Part of a small language model's weights.
Architecture: rotary positions, no biases in attention or MLP, untied embeddings.
Training: 201M tokens, 4310 steps.
Each number is 500 + 25 x the weight over its row's rms, rounded and kept within 0 to 999. Layers, rows and columns count from 0. Numbers have three digits each. The size before them is the row's rms in percent of the matrix's.

# layer 5 MLP gate, 448x224, rms 0.0942, rows 163-204, columns 112-223
098:497511481483496508502435466508508513486514498557536498486550466517484486496479466518506507457498489528554493458506511464474525522524490468470502522468504497466475519528510549509562527507538557445517530509489490504521506499478513504486515496491497499499517530485551497513503476497464465486517514475463491467548504489532551474446505521539
088:499492507510493509552497495551529528483519478516475460567518490512491519507516515538480513516457510462556508452532492487528489479472467518509499463524506488501487478481525471486516487525458464500485478500513482516512551512500485481511551476490522518542483505454481547507475482471510507490537474484476488468502530497514521489509507491454
102:467470541506447485513487494469501552526553473489483491504513507512473489505510466507472550499555468476520463518532561525506516501475511476511489510482598513470451524538537474472483525476470501460501515464454514492492482558507487533467498483466512516507480524488473473492504515524512508506504480489526491472497519487484500492480516527485
100:480503466516524486504498501557469477448490490472499533509482539468537483518506524482497513487516516538453524503523509488551457514516531503551496482554483494491581510520468480471502493513536485484536523472488497500466474511452523525438457534522464507525493525534503493494489493531498498502541490530505530485463507502489513454526455486444
103:461496492475515496507502497512517493516486471499503544546507492516510486482509507496493492497478499483500498535481460454505534494496522434492477508489455505455458485512513526503497473515469464528497516532522505509510458553496499507474479504476468490533505519521537508532519479482489462481466475512468504496543481489522495476453567512502
107:531517511504521506493488537527506487532479521510473538472493481503480471465493476505482499499510502498520480450462485453526502488517496497517555505485526518464538478502481497525526506519518449478453477550482479532489468495528473518524516525491517504484528520496497475481482503461509538487517523497524506486508518472494518489498470520524
103:531471527489520512531526487538508477510508482495493484499546473499539520529558484489513517486480504487519479519489501514520500489489510450538509500460485488469489521504521447521484501525497500510478529547509548516526495511452472461481516476474477518560537511478504481513525471505499500497500507486465482511508477478492507512498529488450
097:505510473463492462482539511493525500501515500494513492518544495539513497470493508525510519490501516526494492526518498527492501511464516505521456489505492495520514508500495489485481459521510502479509499522506528508460554479521519508561453519512498486527482507488487531518491488506522508490505492465513530501496482427445504508485538467506
092:496471493477474541478511533507502494511458509519511504462500543493493476482548536487489538501534518480523522505476479487462526533557484464496492539501467494503536453495474538501513483493484450510518489488489474493524519502519536501539514504500494509511494494520508468518511536524527479524492480504498577493495493473497509480512559497541
089:490473498541524450527508519471494502531526489450568488516472542512494522484542546477496497506527507509495518488511435514514510489488518463475513500505486498486517517495507466479500545489490501513517495469516485493454493488538490512517452478540497509491511498492463466493519526480486513501527455459534524508533514492477528503499454538505
101:536462511494479478505431495508466507512470528471445482476519496466469510504522496513484507501505534486517486481552516521499497498499522515513498480506533494517495508476505456532517506481481497491509520472443475469496503555550488495480516511545506522478502517436538475537540539570504518499525494480490475481470501520515507487535493508482
103:510484532459493485516491506485475543455485458501495523542449564489514497486500481549532549514541509496536491459453494465469516463501494538503494484491495517467507480512511486530525468529474488511531500498513481511492490481517463548459542484499516532489512518497482491505536461514512485529490486491473466515481473467498514473479483473524
102:527516482468522472532482488529504517476488495535490480529486526536521429508505519521471508477530478483510530455507489503478476478460480482519502450497549550493517519511517480479505444525550504486527513531510445521514474522548524546515468498471507469458462504437516496486509507502478489484502502495511517492533540506514526467483485511449
102:543478522501467516497504533491500506506494506494520517498464472486528557480489486518508512500490474500514519537512551434445500484503490512451481449502477493504508506499466438502497496522513515495487466552491501518492488488519460536543546487510500499476500495517579462488526503452497519488453550530523476501492557492473535467514460506532
100:491520496459534487506500500495477500468484506454475473527479542549527510471507493485526551499542493494463488479486508472513533450491561512498526509483507522522457466515480493499486490517461529512522500492485519489468524459459511528546523480517510482532483463511506516522465547507480517462511535502505502505498503499517521470537566505516
097:518468495487495517478494486487500517476458481543501462526502531502514509526516501492496429476478516514519489481502484483517470466468515481521496505491482526539525491520529476480498460493486483529465523497504502502476475522480537525509503473491512510553516527475506472525524507488492476484502551476507468482475520498474508483520527522466
106:510539500490491487502532513496506512472501493504491507492478553507469505492492495501473586479490513518486494495550534520511486472447505534501489478476451526473467503462530501504555473516535469481488477507490559496507591471520482509526481463487474490493511479488499488494509485529508500500511508509495472515505559507480531498522528559491
102:481501503512454442488460529509518445509510522512507520492481449533494488466525531508464483483472479492503470476483509493526518443492498514554489555497476554494498499472535477524489519492524495517480533491498512500467493515504518483497483486498501499510487519512492529548561478509491489516471520560477514491467516490530550528518521483529
107:540487486483434524495507487537510535498511494511491499494498500510496487478509470514515517441515538542494527474514506494509488525468515540548507480515506527506492493494493515525516476486477495533532493460527480431494524528484509457462488463489525489509528510466527470511440489518503541498459527472478453495525480500494504473530501490514
097:518543527441481513522460497472578486504503496505509443512517497497450499496481503524491519495502526519495523489466485477504468485462502530494517527501454551461487479463487518549538496499487502494526500470526497467532444535453497520495477529520523526529493519472447496502516494510504520535482517511505519471517516508531545522502482512497
100:542500531514467504490529503522492503485504490470472473520462526479503499470558474457461478529504519528522422470525499463516537477481513487519477539544439494492506477511505468502541504523499487520513462494521545522513497458522534497480486483453484552493481500469502458514504509506522446510527500527521504483515462480501535525543528542495
101:527506505497437500441577507477529492480492493472475504499445467514498517492478528484475482525462471497475506514531542478458460512512520526525488482514472484481506534477491473490474510526493490511483477508514520510483526549475563513487500516498525519524514455528516479547483518436474455536488492534487507519498505523502474505504519504468
097:543502521508495494503488499511484484507566538520477523472493485488500515535530541482490469510478494559485447484482513514505512478484537489500503512509470542542509468525500527505513484519467503492484528508496486475458490504516485504504550503489559511477531532493526497471505478542520530492519535527503521464515472466498473455477514538469
106:504485482512480528499499482490448521478492475462535531521470488476527478524465503493486539501490454530501490511487509480530497526460517498526475505507515481553490489504472465535489519482506494491510484523526523506502446510536497456526486472516499520516490484525487488495515482490500525478514465499473501451510523532552510482507505508476
103:538471484478521493509507505486526507517541471493536513478545486483475483465488505469531515485488508493505495447538495498483495547490479486517553470505498507514477487520504468489543489500524490471476490500504520461521444574537559497471476551502513531521496475495520495507508476487477493474473474536497522547493517529497500505490487489455
097:544479534512472499513537524518503519496454515482475508486481493525526501511528542474482520497492483416475474537491493475493524505513490457548502501517514546510532540482483515470473479486502463480491524499527457489511516498479517519521534518511484477528504529511527529518499491555531504480498505479519502475477493452516496472518519531496
102:516487528482490516477520519502515509521489496548475535515467489500508520460479478477510487500515474509494477480500492462475491507475475488497509505477513539484499473496543485504519577518488526540527486489490487467445534477488504495495534517483475477528515494466512476520484545514520549508499508490515515502538498497551566485465517512538
101:500470502521492527523468459497516510564519520502502503504514489502498518484529510469512520509523485493518529478522535488536513520501473478533540514513552508461508506483506478507518523416517473508520488507513498490493511479482489484467495522514447526519488491483497491492530464520483539491540450540495503471499541492492525471474508492478
097:480483482476475452516491535493531523548507460533490488486454508476496496493531459489548461504526449495517454520526492508543483505500474478565507526515521503536489494497545503472498538480511517507472535472487518467544499528495527499501483497487475530504478537489522483537429508510480541489492486478528513503497498527551470521472552489538
095:491512501507514500461508434505461477527472504469479500498513534500495479528509498503546474486512536496473514522481543509487488501483485523515483477485513462482510524531523503496527484533490487525474453489474489487506504458501516504494522503472501488533505525433500528521504463568526536474523555530485556516498532488470494519470527523523
097:498529503476509461483513525495490499523500462494472517488480476514433523522477501491488500467532507507536472468443478532487491499505497482478522476546509476533518534486523484530518532487520510480470452521525505501482475536524523501501505471474540501489513522524502521512554518500507482515510526560526497481473472504473504541492486539535
100:530523463510489535514489481501522507472538497506523506464488509494459501554515478487463493517481454439519534527545508508501493498507505474527516444513486481517460524483476522493524498517526508507533531453503507498551515473474463461483527469450499486525522444529545526526517490500473512507538511507501548495511477487505461480503526488477
108:528498512523483470516483519515505450481545487540503552500476521501504525481474502489508497480494518505493522494541550531504524513533484505499476509501474511541443507543503514474522562493490492503496503525503478458523491482489473496491557501506495494523492482514498534521521476496486515481502499529512497487489496476517496475506533501442
098:500498522497527486450487532501485509499513504504499514481499509549501569492508493479480529503510512509485531442488496472509455497454496475495533497485481504535473514513457500483526542485504579511497478489486501478511492533532498452461486536522531522530523565528499490515509546540478504499454519496484537500492500476492497521523535521495
093:492496500508476515535467489475468523490492537468493541503488551454504508515494522473497457475507506474522481516479492510503493491495518447488519500500477510487534497502548490485516505506476488500512469510519528496478483456477455517472493548504472459541475479522478488534506478541534520459522494522482512489511490477456530507447494495523
103:465557474484512532482433519507476468537509526518509539491493534522494486465542489509528498497444510539509464469546513499485534487496514507473474464478479519542516456497507475470495476522535480474489453484550471488492453461503545477520494522493501517482484539545476483520509541468492506509519496521490483486472520509490483508499495531497
106:524476504450498535515469517543508489478502461528519485512497512522463514520513489501502507454503485532541492488464442467522455451507480467501547483493430503514471491492553478507560540507497489457535504519503537509508507498548471526519485516497510519525519490476504516522539519509494436460493478513494477523516491543481494478503514481492
105:515569506499505467479494492473490501500496505513492482482520500515489513443499471477519570513537443507504518513493535461524489472472528506468458482464525501495512484515543501505513515478477500489483475491521464511504494503476511465515519508491478475525476489523499535580516515512531470448461556510482551511542507494474492475511457466499
101:518515543488519458524511483501512502523464529547511482500441460516495467464493513506496487508532483525491469470516505458535500511491453484551506517493474514504523479490513508480515484500489547538503509516504503485510510547481479474539462506524508507491520538494503500478487481467499474464501530530493463495489511487467460504469481489496
101:537504508468515510487544516499452483514487507487510455466485484529478536512502525517494525451477531498491478466481534486523461476483497474506515446469495501491495456496461492509475473519479496561477473459504561467502505480507458481503519491531486479511516517492508536505514493489513508528472508511503504476525476555506511499529495493471
097:500473537510523479484559484512494480481439482529478555493482477473525500536505529492504541508510523497508472522507482531507500471531497532492484493513508490499492570491536497478482504550482519519443488466502503510498471484532539544525594526457517509501511493479497563475490475484477540496494502535528472543476484492481473541537516516520
103:488496461513465518478517491517469516512494480489508511444540477530459450524541499477473526489454480494526525509520495501498503491494505541507507465491507506453517496493544551468516509473457458478448491552480499517495479483534531503539526507549520516476505513498465526529495524506493470508496500447491510507515482500483497504496508504514
# layer 5 MLP up, 448x224, rms 0.0927, rows 163-204, columns 112-223
101:516503473484534482491460488519515522493463475461484535482486504534496516509477438453488516472519500490503466509485516472480515480465532535520514502510502502469508502466513505519508509535539477486488468521469543509511437517525494470495498487513454494487501518547530543490487505506507511500498484490531529467533487484542520522434483476463
096:491506532493479483513473500499485527493502464454499476474510488502509500494490497515524545520504526465489524507537487509493532489506520517487452489461465476516491471457508504534487491527543447451491468520502505497531500497460535512500479486504477468505519494471523521476504439489512508488520518512480453532517530476512491485528472432506
101:542515474534513476492532471483459506528514538519483492487520536479526519474506471487512506492491494531492502504494475468484484503522504488502488466515475496477502530527486521493508524495499503501507443478462509502528499479509496443537502555478507522521513458482465528519469492482434543479503488511469471534507470506501547492500485493495
092:538474491540521513494507495485503507445484490511481478518504550481538470469527506495477472521506502513456488487510530534479475505510547527511510516535493544573519478491532554531488489463480525513459518489458476509480497494471478526473491553485499503527495515512440505524504473481459497510535490496509531491490509466500523522535440490496
099:512525475515509486516482449512521502497476489504477501542496495509521527494468544508522496493465506466479531491455494521549464516495481444522470545526518495523467494506516471481576503470531465519520544491531497517517536480484504454461495489463527497542506500485504450528501516484481526498502509478525517468503512465489512521523520465462
108:487474528525521444487482501530518467512479533530473518471519458520532494472537457511467518480523493458507494538478538445503459492524502525508538510501523508453501492502490498540497493539497526491487516464460456532519567527506529466519500517510471480467516501492474550471487504505506466488491499454499473506508532486465511494518507533497
106:512518496496527471485504455523497479541512496504485487480514507510516489508527483501476541553487532455502479536515462513468459482511443504518501532492512498499541469421509481529473505485514512480481502554482520533480507522510485501475524495492546469497518508488477472477486471523523489475486515523443498527539517469490491482469535461526
091:519505522540502485470471495495460497477495488524503525452499510480512490532470491488481485531519474515477495474466500455495523499509467493512543500518492527510516520541477503502518541473506502551512475485465451524494435502476491470466508539496508479471508504539507456465503492537495496538538523510512471446492524559555516503495487513491
092:504492511518511478476508470456484506522504465514488452515509507468536492524470542512510480479500537510463502526521549458523484508448510509475511523486507502490491467501524477519486476548499569530511546514507491496504476523510494486476524488557507511499539536497487539498521531498523461459523454475487478506493494517455550522497511488514
091:479499494499536478517514498492506516533517505479509523483481492445503544488489522479485543489463479522538491532511452504529482478515520454472525470489484492480544502531538503492467541526463498537485511469510502509455529480507520518497479530495484500466522482522445494470514528498492530522475495483532533537546532522434528482533444516528
099:480501506475504511502515538528503519506509522501540480459458507488428549489529522506523476481481518501450470512500484557548447536524500497484513524502509497483498501486508514548459551483474505486486495535547515482462498521455479499487522514485484544472477491523467505503487505548539520527486515487499463509505489533463476467507483459466
108:498439516503454498499523491508496475501475474491497484487482433502497519529480532494536536506488473440483500488567470512557479534520494557468438507494484473517460487511522502451460512515496508515505508523519502518499521499522485506524510542508494522497471475478481503527484514453456510500459513515462444515503542505501534523515480496501
099:503521489478522456504473494477455516479474492485534493502485499476469497479508487495539488524510502464496524476516506502544457474527472505478510541519501465529499505512489469479452466470473473529462523500463487450503476485521493507467518542517527528512486491483522529473530491526483483504511443515502504480489514553466458504515551451488
104:495518500542492467516473488574505514492522520493525489444495480503527514515507469489523529500494499510490559475524485534521489485522490485524531537463486510530489574497527539470496534498507497491543483479524510496503519507499462483470500485485484517467478474505497493498493519517493481467460528469470495466524537496499514510531479468508
109:499507486508525495481475529531483491468494529466443561484488541528521491497490475527546506479491496544535526487545536540486475508469515562452512462485487564479511528503494501546480457483535516498473482471503494489558489501523507531475519547498509496493503508501475504527496559453424482510491485478492476484442500472498516497502495462486
096:493439535535508485495434491514485457531493474519517509525509474548471483538538483508498533530469465490532501483515489489494496477494491537503515500455480518518466495504506497507518511471507469515482458526465492493492495520531516476517469450507530508533496520482479478465476537469501454498434521518509471503454523510526521501533497490509
107:469484490504527501528497483474527543472502509501503475453511503500528537517479472533485503441496492467481528544526531501487472478474510465512489440492507501472516506479478495507473466487505481533503513514471495517504478552482488568512482484463509483522469516501520474531485560506518479475503507491505463496494500488502497475526483499480
093:499501515524447471496496493520520458477477532527505546474495442471533484466462503493468510486538504523489487453498503505536538483486481516497466559496476571503497521543480471542511529509507478474481517481475488464502505505491511504502508503513470501497520475482576507509493493466504478509475539573511505478534521480521508482504497504536
107:446498471482534484525509549451488493549508480479535453556513467496482520477504474517441526498501504509512485514470514498554480469554566490480451517523516498468468459511440489482478493497504504494482476550514512550482539484536520479531460512519472513482486543524489490456542500473498520477459473517487517484497521493498507523506485539482
091:459528452522491483536482488490491544561533518543538501484500533509506510428530505513489511531505469497510513487509534510536502472508489491526517447490471486493515475488492544505475520484466552506494459448502469499561515474497499525495510472484539472492497542490477437521498496480523532544522499469467505474507476520539467505512486541514
090:541506538558496460496499458496514531483489482509481528520525475489489542541504480506492492565507547492525473455507501521524468494518495447506521538529544491471474503460536480469510514473469515529502542461491508454468484519490516519480521507524535479509496469513486504478529478483507501462529477493507502490546505486530518509491523522478
096:493533523499460522536544520506534459519508530489516501498461443507475492516487524504484482499440465507493492539548516425469510509521484463517536557509486476444498550506520527497474491463487511510534473540488494520451534508489483502518537491498488519491528499478543439527533518491498521560460492491505499488494502514471482513522518515501
102:537523479525500531492492497533456502535519454496513489465530487512513509513541484505472514451513525543516502499473507512559499464503499505501506508540457516486475516496488468448497540490484518506465493494506433525489501510512490490457494456541517533525501498487506479495507510496482478459480499509510541477514472479528511472499496492524
101:498464489491505468481514538496454511480469498533476520532460559488507531485529467538487513466501484527481521502489526539543524514542481446476554455486529501512516500501465489484491527494475507477504469466555466513484509458498542528514462537508517483513506460508473484518501504488506484456527488547529511468488505454501509532499495498477
107:495522564502516503516521508481514494519495509547571487490548465518526489518498496510491458516471525551508498523509476478494519477469516465501518522488485508511484454482477489494467454473468507486506474482490495517500536511491482479486497488515534413495498547512496517527524498477524527462526500511492441494467525550516491492544525497495
101:469533492485490539485469528529471520520484508486499485514503500461483506474521528479456488483479474519522492496521498542514450488532496529532453483488523499513479502519502498484497492487490506488453516478476536484536480524487532492451456546540504528503514496455488529534486509466511489488531524515504519484510520479485477484521494504521
098:469484502491513456490513538544501495508512519480487480492505475499494498491529492482541502535504481485538466474518503484488537503491464448483441498519537501474533492503532474556519529495518492496495499488450556505509515510503538493470542488533508485492507490453551528543507515517498510549475532507527499526510483513521547512506501519532
107:483512479536500498465470454492508493523498504507490492479482469486478540506525508445519531465492514509501493495552501478506485525528468456524542525463507469512512467481501489552450490480479496506527519514490509480494491553497459524487479487514462521475501548527531471471538455502499464487519481558473515489510525498533559450509552522500
091:493458502494496479484548548498468501510516449424531499520494474515473500490502476504466514523488510505459455510504504509452518529517497491494501490533499507525571482522466479546469529506477538515548500498462486493457490496457539468509529536523488508513521527527524482487518507486519542475509477491500503531533450482472524490471513457509
093:485481546491477511474481467502547486466477506459516514495516493518472496510503501491524506497472488509535482547486495507470538533530520505525504478526525483502532487468466505512533487503527498516493482451464510535481504506473486475508480513431515523518496513489525524514534484519522573512500539470508454515495432509515477517507457499500
099:504517480475484502494498475522485515508513462533482464510474531536453517515522510484567477464512532498518483500474471562515439500460486524485516484479486509474524522534484438516523457506517531511507499499505486494470534510482525424492510497489532466494499476497491546492503492521468490483502531507475534483457507519505509500526550513492
097:507510489540539530533528527539503512525504523480528502533472525517466470481477484457501498469501519521525511489459509483502583528500487498501465512439497501465495519504524488483479477475520486461463500500525489497496522488501524532521509446541489514512541528510515481494523546488503460496489442507494488515491511456522480487546480498527
108:501469473473471494478487509526522493475482527467509523483519503502462495520500493526539502442488483526504489497488520512479487497490511545473497515535531506520483499554496494544491507525532503537515477567506535501519523492430508486460521512453483487509475508490503540496485480551516527532537527448514482537547507483465532495536474465475
104:513484412521495468511552531515498506504513451477473511499491513477486501457468513492566483494501558453480494539484466524473503522512519504559453524490498500462530535479498517505541506500472498519513496501524521489515502522454485468481548492522508506471481442523511483546518454539481516531529454514514495504551479526510505533517477456512
091:475526477501498475492510524454507450518501512478515480465487493480520552495487507540498448504526508555507460517475492512470533477539507485487530474485506519506480469513468491476521498486494495514508504545479483499514496490499455491485496546509536467502488501471503556465493479496513491458513524486502518530486480437463504501481485465567
108:494497555459512537514558506499508475532465508501527501492508472520502520556508541495519488493469529554527537508469532492507495478488518495545495489477497526486497481497490512509493515491507489530479519478508508464518480495526462508513491482495491464488476469526483470513487474505518478512490460527500486521516466519474486519507491495484
105:502475503497504470465514495497493480487502490505507519534477543503521581507562493486490484513468471469501441499485513510519480539513537513506455505538468468511516503497517529512535467522475513510468468492503499471499514505487505516465497532523533504496462449515513525473486492498544502447490506486503531500524476510495471482539458491493
100:544515507492499494567517473476519525531500501527502487525528464554480489459432525472531534524546466471507506535509480506519510498505476475482526472512522454482534534514502512511511519507500483458544596491507457499486518529471495526480486515499476495521474465480448528537459516532507476483507474505480525501585506465540478503476506490503
101:518498460505496478517537491489524503530470538526458530508498502544491497497485525531505475546544477504501480506487489526547537513489505496551525496500513491472499480482455508486482498477513547499530525492521492506487492487527511527484518460489537505502536493508493502506487535462536513524503465530504475472469516509487497500507499536508
106:467494493512510527515491497496510490511471521541509462555478509490466472526515490494444499485477482509490503502481511515495466501538554475485481529517507530477524517477516480457524486470521502518532525524498509449469479552479506433501534499475538503506521526510499510506522485558472484560468506501482528505495532529518487542521524454517
090:500497503537505481466510491470503480519517509554500506489520452494502506496511468516528470492493501533554524472470510455541503480483473520463507495510544491520506470466505485502473489469464497500504493505502470475505494520562494478484485496494515460522522480523529499487527520506536528473521483511467510521473523506502528535509503485495
101:501532492532497514477513505503457508511505465480522520457505499515462439505529495514524505497450501514476498474522469494475524454514527530553488507477472536465521474498516521474484483509479487435480509509500490534483445453533558516521528488537526481496522542505526480485517509491501532476512521472532526500473498471535500508536484456527
# layer 5 MLP down (transposed), 448x224, rms 0.0897, rows 163-203, columns 112-223
101:479537532499506416549511480507492521534459488450479496491483527524518492468485465473517503506513448494489482478499510498526459466531562549505505534506510509486467478463537470536466481515508431485503478500517499492471486522554499519478481499526480514482517475541493497471509512474506525483521473491491526512522495494479476464510508513501
096:512482506548459533515476511558517503524539507489482464505536482513533489502457485518499536487483460521512488494501515519500538477528516497479489498504496506520464494528541478517488449482482462493487477497534465491473533522524502497449526474546506557543526487491468554451506532466497480521514526481503492511482535526509472495513511488501
102:522476478503534492491525492498468473519512497470567477503498517506493518465483466454511469520523474501540497523515486456530457477504502494493532546501527448522510513504555530492500487519529480433508503485479524510527534491500554513505482527508506507507450492514471522514468505449483542496523492525474471490460452499492495530513505481476
093:530509484477486419480479514505490430474479518524496552514505501507524506492423513440509495495508472482525468514515497548477480524498508482472443502511486519461519520533505534517502505492495513466526505479493527503511492476526486508529495457489459491522483488503525508537514505520538498497459507459506531528482489487477461477510470472495
101:540445506438456461475502510455497517503497491485481514495506518511497476482492513494480473491508497498504467479491489458494482443489474494558522458482505491467542529491509497518507497534534493505449482522532492501490509465488511479445460526496484475551481499497507514470518481464486518519523504470482539503474526493545552526468498515474
105:526474541437501528493477496474483509484497447537488465519529499513541481536503494509472477518492495477524491493492508506466453508511470509512453541463475472474500504526502527455466514535498508497475522516461480484517504498477485501487459526518516489504495491487510476490498533488481502537545448486526519491513546505505516523492503463445
102:515515525481454474506471493500484536516557508495474502527495492482464499494523518487454499514488508511537504499504522479545489496536512488518508480502507464508496507506536547535518491515516496463567488481523519517483490533461500524518510536514497490472528506503509481484510473475482505511534507557502490539454478504455474452472503558499
091:439504468519497534535497493460504519516493545477496478540480512453490508502533499486472528524491486479470533457486486492508518475520499475519565518502505515499516477531513500528529535513502485479472512517533495502498483497487485488460555489516472457476538476493487461508506506511487504482488480536514529482457508518519507456526460509467
095:548508488539489503504489511497487501484484480514490471513502503520494584488510486479496547509480504530512511498494521506509522490524497555507520485524541485407497498516522522494489500515530506505494521480522481500462478477516489508453540471510501459506564504524448540521495484458519498476475516505507483485520476501521514505468471474521
092:497546514477469480470500467515563525476488531491502494492520495496541536546503519494497516490501480502547464518507490503480467526561463504508517486490522437446509518450470487507493492513481533498504476491512500505524538554550523469496465480460512524465515520496503537515486498495519520467485510507555456459534507523500514525470500502512
104:521522473503503493484498471468496474540523489448509517506497516450531458475541521483511467475504544521521530465468488501456482481490477473483476508519442459498494513478531500524497538520509504480534517473533510507480505494489511511482503508535578466457476460444483523530493526494491535448499460476434512477520504493509525469508505459538
104:500471529490470513541506504493497452469513475483484497511521495502529507500463498503487526490518465502469482465557493525527535524507515499534481501494482496516488525517489476485467484522504503463472506502507469502465498492578502510519531475520524485494454509496443469490458495506484535538504512502483508530526515519516509542469440488509
098:527470478484490536507495528491539432506500449515526502494497494529497515490516512520503519442483508470523464552517478524494512509484536477517527488505497515506514477495510521517521483437490507481518464526496498520530478475487456458491508536493476485473518485509458523550506524534523502489475506524440510484488538488523480528519459512477
107:498476467486496497494517493481505494492483507491512533484487486553534504498520507511482465461477508495516505515511519556512464512501505492533539466510504525480549485465521476496514521515481474464506477532516493491520526488479509495488500548484539475477476481540494441482494462530448468453479504490457492495490527521481469466447550509513
101:485503497493448486505520487487501501504513480506476544494490485483532519519525531521499518520474540485459519485502500487451500508481506477518495497523466492471506498507493540485486525478490505510524490566522476532556491502471504491500537493493481463480497502493511481486494517497537518503482575496507509503498514492501490533472496516511
100:463498449457510547539535502467560528475449514489476466452525511472526491498520480510475484502491535529471507542532524498492493524532514529489497522490561496510472522506491475488507532504514540490510512496471522521504514496489488499524513529489531488456479511491521506505498490489514480498464463522518539480501491481488511544508469537508
109:524530494515475489474475484512445529502500511506499509529488517503477476516492507519491528523479479521498516536498534442554527461490468502480501481484511526502452513489484482485516481487505509500525477502465495514515557508558579490532481498551525479510502484480470533467484524523524542537493519534531440505523517508466546522519486553482
089:481500485512486501484484519530537435499525525473522499515477467492484535467468518494498419492500488481487501543515507526495523480489509511484492536519495472536456473553526517539470516546491492452457494489498519524511477496501511507485466516515508493465491500489496493483551514531521513496474495469513475459537488508507465567506488461525
107:457521483477534504512534499483494495525509505535498507510522482492529508479551493455467454551481472558465498493495517462496473511488538476455507501497434529501501515512436504477505536474498477507476516504520513514507493497530502545489533507519465475534490449484512507434508563481506483546511493518511478511455468507492501511503506492523
096:552505513516508439464501561506472555492561486454505520475506499529506469548482513471504518455536500529510482533481505531537513473522502491512466478511507519509520508482499475501464510517475533448495530544471508472478532467532522476510553556517509522477524515497530525502491511491518505522511492452510457475448496533503488497478510503501
100:473506466495505502477499528507448529494511521479488462487496530508522473474460476478505483510529533517478455466494528457503488472537501502504527489533447488518513505470508484519486554470462510496477489521491527496469496547534513534506474499511563525437526483525492501497500464531493483495504505513533522493487502479540514482529523491469
097:489514487508513549544510504496528521469426507519518487519449507472468482485479497504517445532475512498542495496506498495445478514500515527482486481479527508540486472481527479481451471515506474508498478544487504491476520482510459542502487507489510508514480518521480494489507490494527484551464487530562534501486477488480511477482509544494
103:477469481483502488478457516498497478492463521491485492499469495487534483479476477512523476466559502531484495514504468547499506470494527515483531498462515461467519539471538483550497564525499467481481526508513547508493462500484481517470483493489514502486481536513503517514490530509506500529504529470506502527509532511496511508507475515455
102:565503470512510439489503492510501471508491499471505536503535459498481513469527489473524493520523543452515522508517513514486519478542503504482483534501523533499484481493508516488509494553524523537527496464517504500484501507480473556511537510486514494495503458489465479502509523502493531552495472517492505460500540511473502505538482526517
101:534496539546502501450487441489480522507473464532543473535505442519470464529519480481488531444506490503495514455541457473481506531488481513436513510517524509475524474514510518500506500477509468471529506533482546485480499523494510482496499517494507514500545508506499543468511517520500499497523485538494536533455516508500534480509493475500
100:484453497479501462533499506479508493473481481534486526477521541498490524526476470501463487509503496520471516487467464517533522520493510505501550493498528495462525502503503491513478502508499470495539489492506508479493517445506446500489466496512542458508498483517519474484468511548548469477479489511503501516519503490503536491483495496480
098:462479519499479473484517527507483528466480457520489501502468519502476520514437460480509470514514498499459495516548517511505485511478499481432527529455511498483512459519533498502510542525468459523526527491484483484549533500514532489485470479548490472495503479501509449523508539465503535512510501482507486507510496508502535553491536484519
101:538486510516525465505530496472486539480498520495473481495514472471471477498489479488480488534528499490554463529445474569479522509485495526497513528483492474467545508510479544524512451479464500495497529477456444513497528458492507501511493491511514556531506470523546516487515515472475486519496483504483444553511435488513512476498495506543
099:495518510452508533492532491479460540505491525505484538505478490485498520513485501506540488532490550497484477486499505492483548463495498471491484504543467471490502523490510478530446513482512456502434482488499515492469515507539505507497492500492543486490486485535501496498489526514497499512526528477471516478475480529463481529496526472513
097:497558504493541489541513499501493518482508499523557551502490447498536498543503529510459511520515464503481509459520540438471498449492467481511459510496542492595479517482459472491497529533468538478517507519455484519493512507474491552512519475547467515524508520490486510488495499552478481499494502509499498497491534490481509510476523481525
096:501506495516501544512467511492469512498520459503481524473532485521533458474490522518539494506481511535521475518512483548521538531495476511552431503498485491477471496543497493503505464521504513440496518484502493540501431476471482509516504492533502494523493515512516496487529494515512493479552478482460493530493519477489495485506452448490
096:508532517501454489513467512479488507522481472482477537466546459526492503484489512481466510497512506509455499443527523435501480531513503452494492524530541517499525504498502519523473455510484430462494469555490468492465512468521529489517517493492520502560514486487512481519567503461489476485520490502537500491528496495513501516552495548557
104:473540513505520512493510506512504528482526532555495488473500493479507448497458474487513509540455504508435491542495506534498478460527487480517461505489510533480483518534480501482549524488493501513467501524484507489541486494495504517551479508451486518472505523449534496504513522500523490476465495507520475490486484508498502466490489487484
095:450466526526507489470466517530463491465478548488481491548523476516533521548512491467498510513473524517494524488538555450523484504492495514499514495521499504548473488513496523513483526466565471508511493504501474510521502515542493490527527474490460510544505532521482476491462506502509475517496548482468506462442491516541512498524542533479
091:499520488469457529519456487481512450494512501505476490508464477532522551523519524494432478476488523492499517492459494505500442513535472467434503496477482466543501453490481503488501519499476494475487482466504449525503469526465505520476512498548511545491469487492494529502497501519453467519517471463516489523528496498507501527525475518465
105:491493492541457481509494531476516492481524515481483510542476518486521508460513465488497496475507480471480487497501481485542496509514488512514526545524525470486496513517500476499500472514496498479461491500507476472500543485472504485520537537451493539495524488501498514530534535483480506478477514454507527515508532490538531510484489494489
104:523508472501527486550522510533493451502470504488508495455531469506468515512544470568507468476517513490473500521459545539464478460516502463502500469522547527508497508518454502501489529511472480538518532510480519495463507500487499482485485483530516520488526531437509516529473478473513523500451521541516549491505501491488529481516481498486
100:454523492467532514450474479456496510492473531485483511527532524503518486493494478504483487522523480548507450520541516502497488494475483485440462487489532509505512541498529494503512501533501485506530491462490512478527492523508503469480510466495447480535519500517484525509503538435495487537489509456508529492550455464505457510518498500497
098:495512502504535472516496519538535532503480503514518497524501477463515508516468510486477487497528478503529481495510505429474477503501462507535525483460556495507485519525516486538516515496494446444461499525521484476538515505511489505498506496510514498473502486515510503457479470487473500486491513509482491519471483523475491461516416501505
113:522537504518476509499514474500486514509499482463511512472502473471497514481508502494551473562545486489497532548535491553499526533511477545515475503492514464536463483512479503520489501465507493468503505531485490507549507510521517479511496504504492471476510477510518462504489491467483517475536487504467491491500502458554489477473439509518
091:515524481512486441494460474506481533491542485507518490527484514470516503484518483554539486486464523533492483534477509492460496475465519472500507515497535530488462469512506507507525461483458506493550507523476447434543510459472484504466467489516503484545489520503482463518510535526535524502491494480483494485492522461468472480533482492523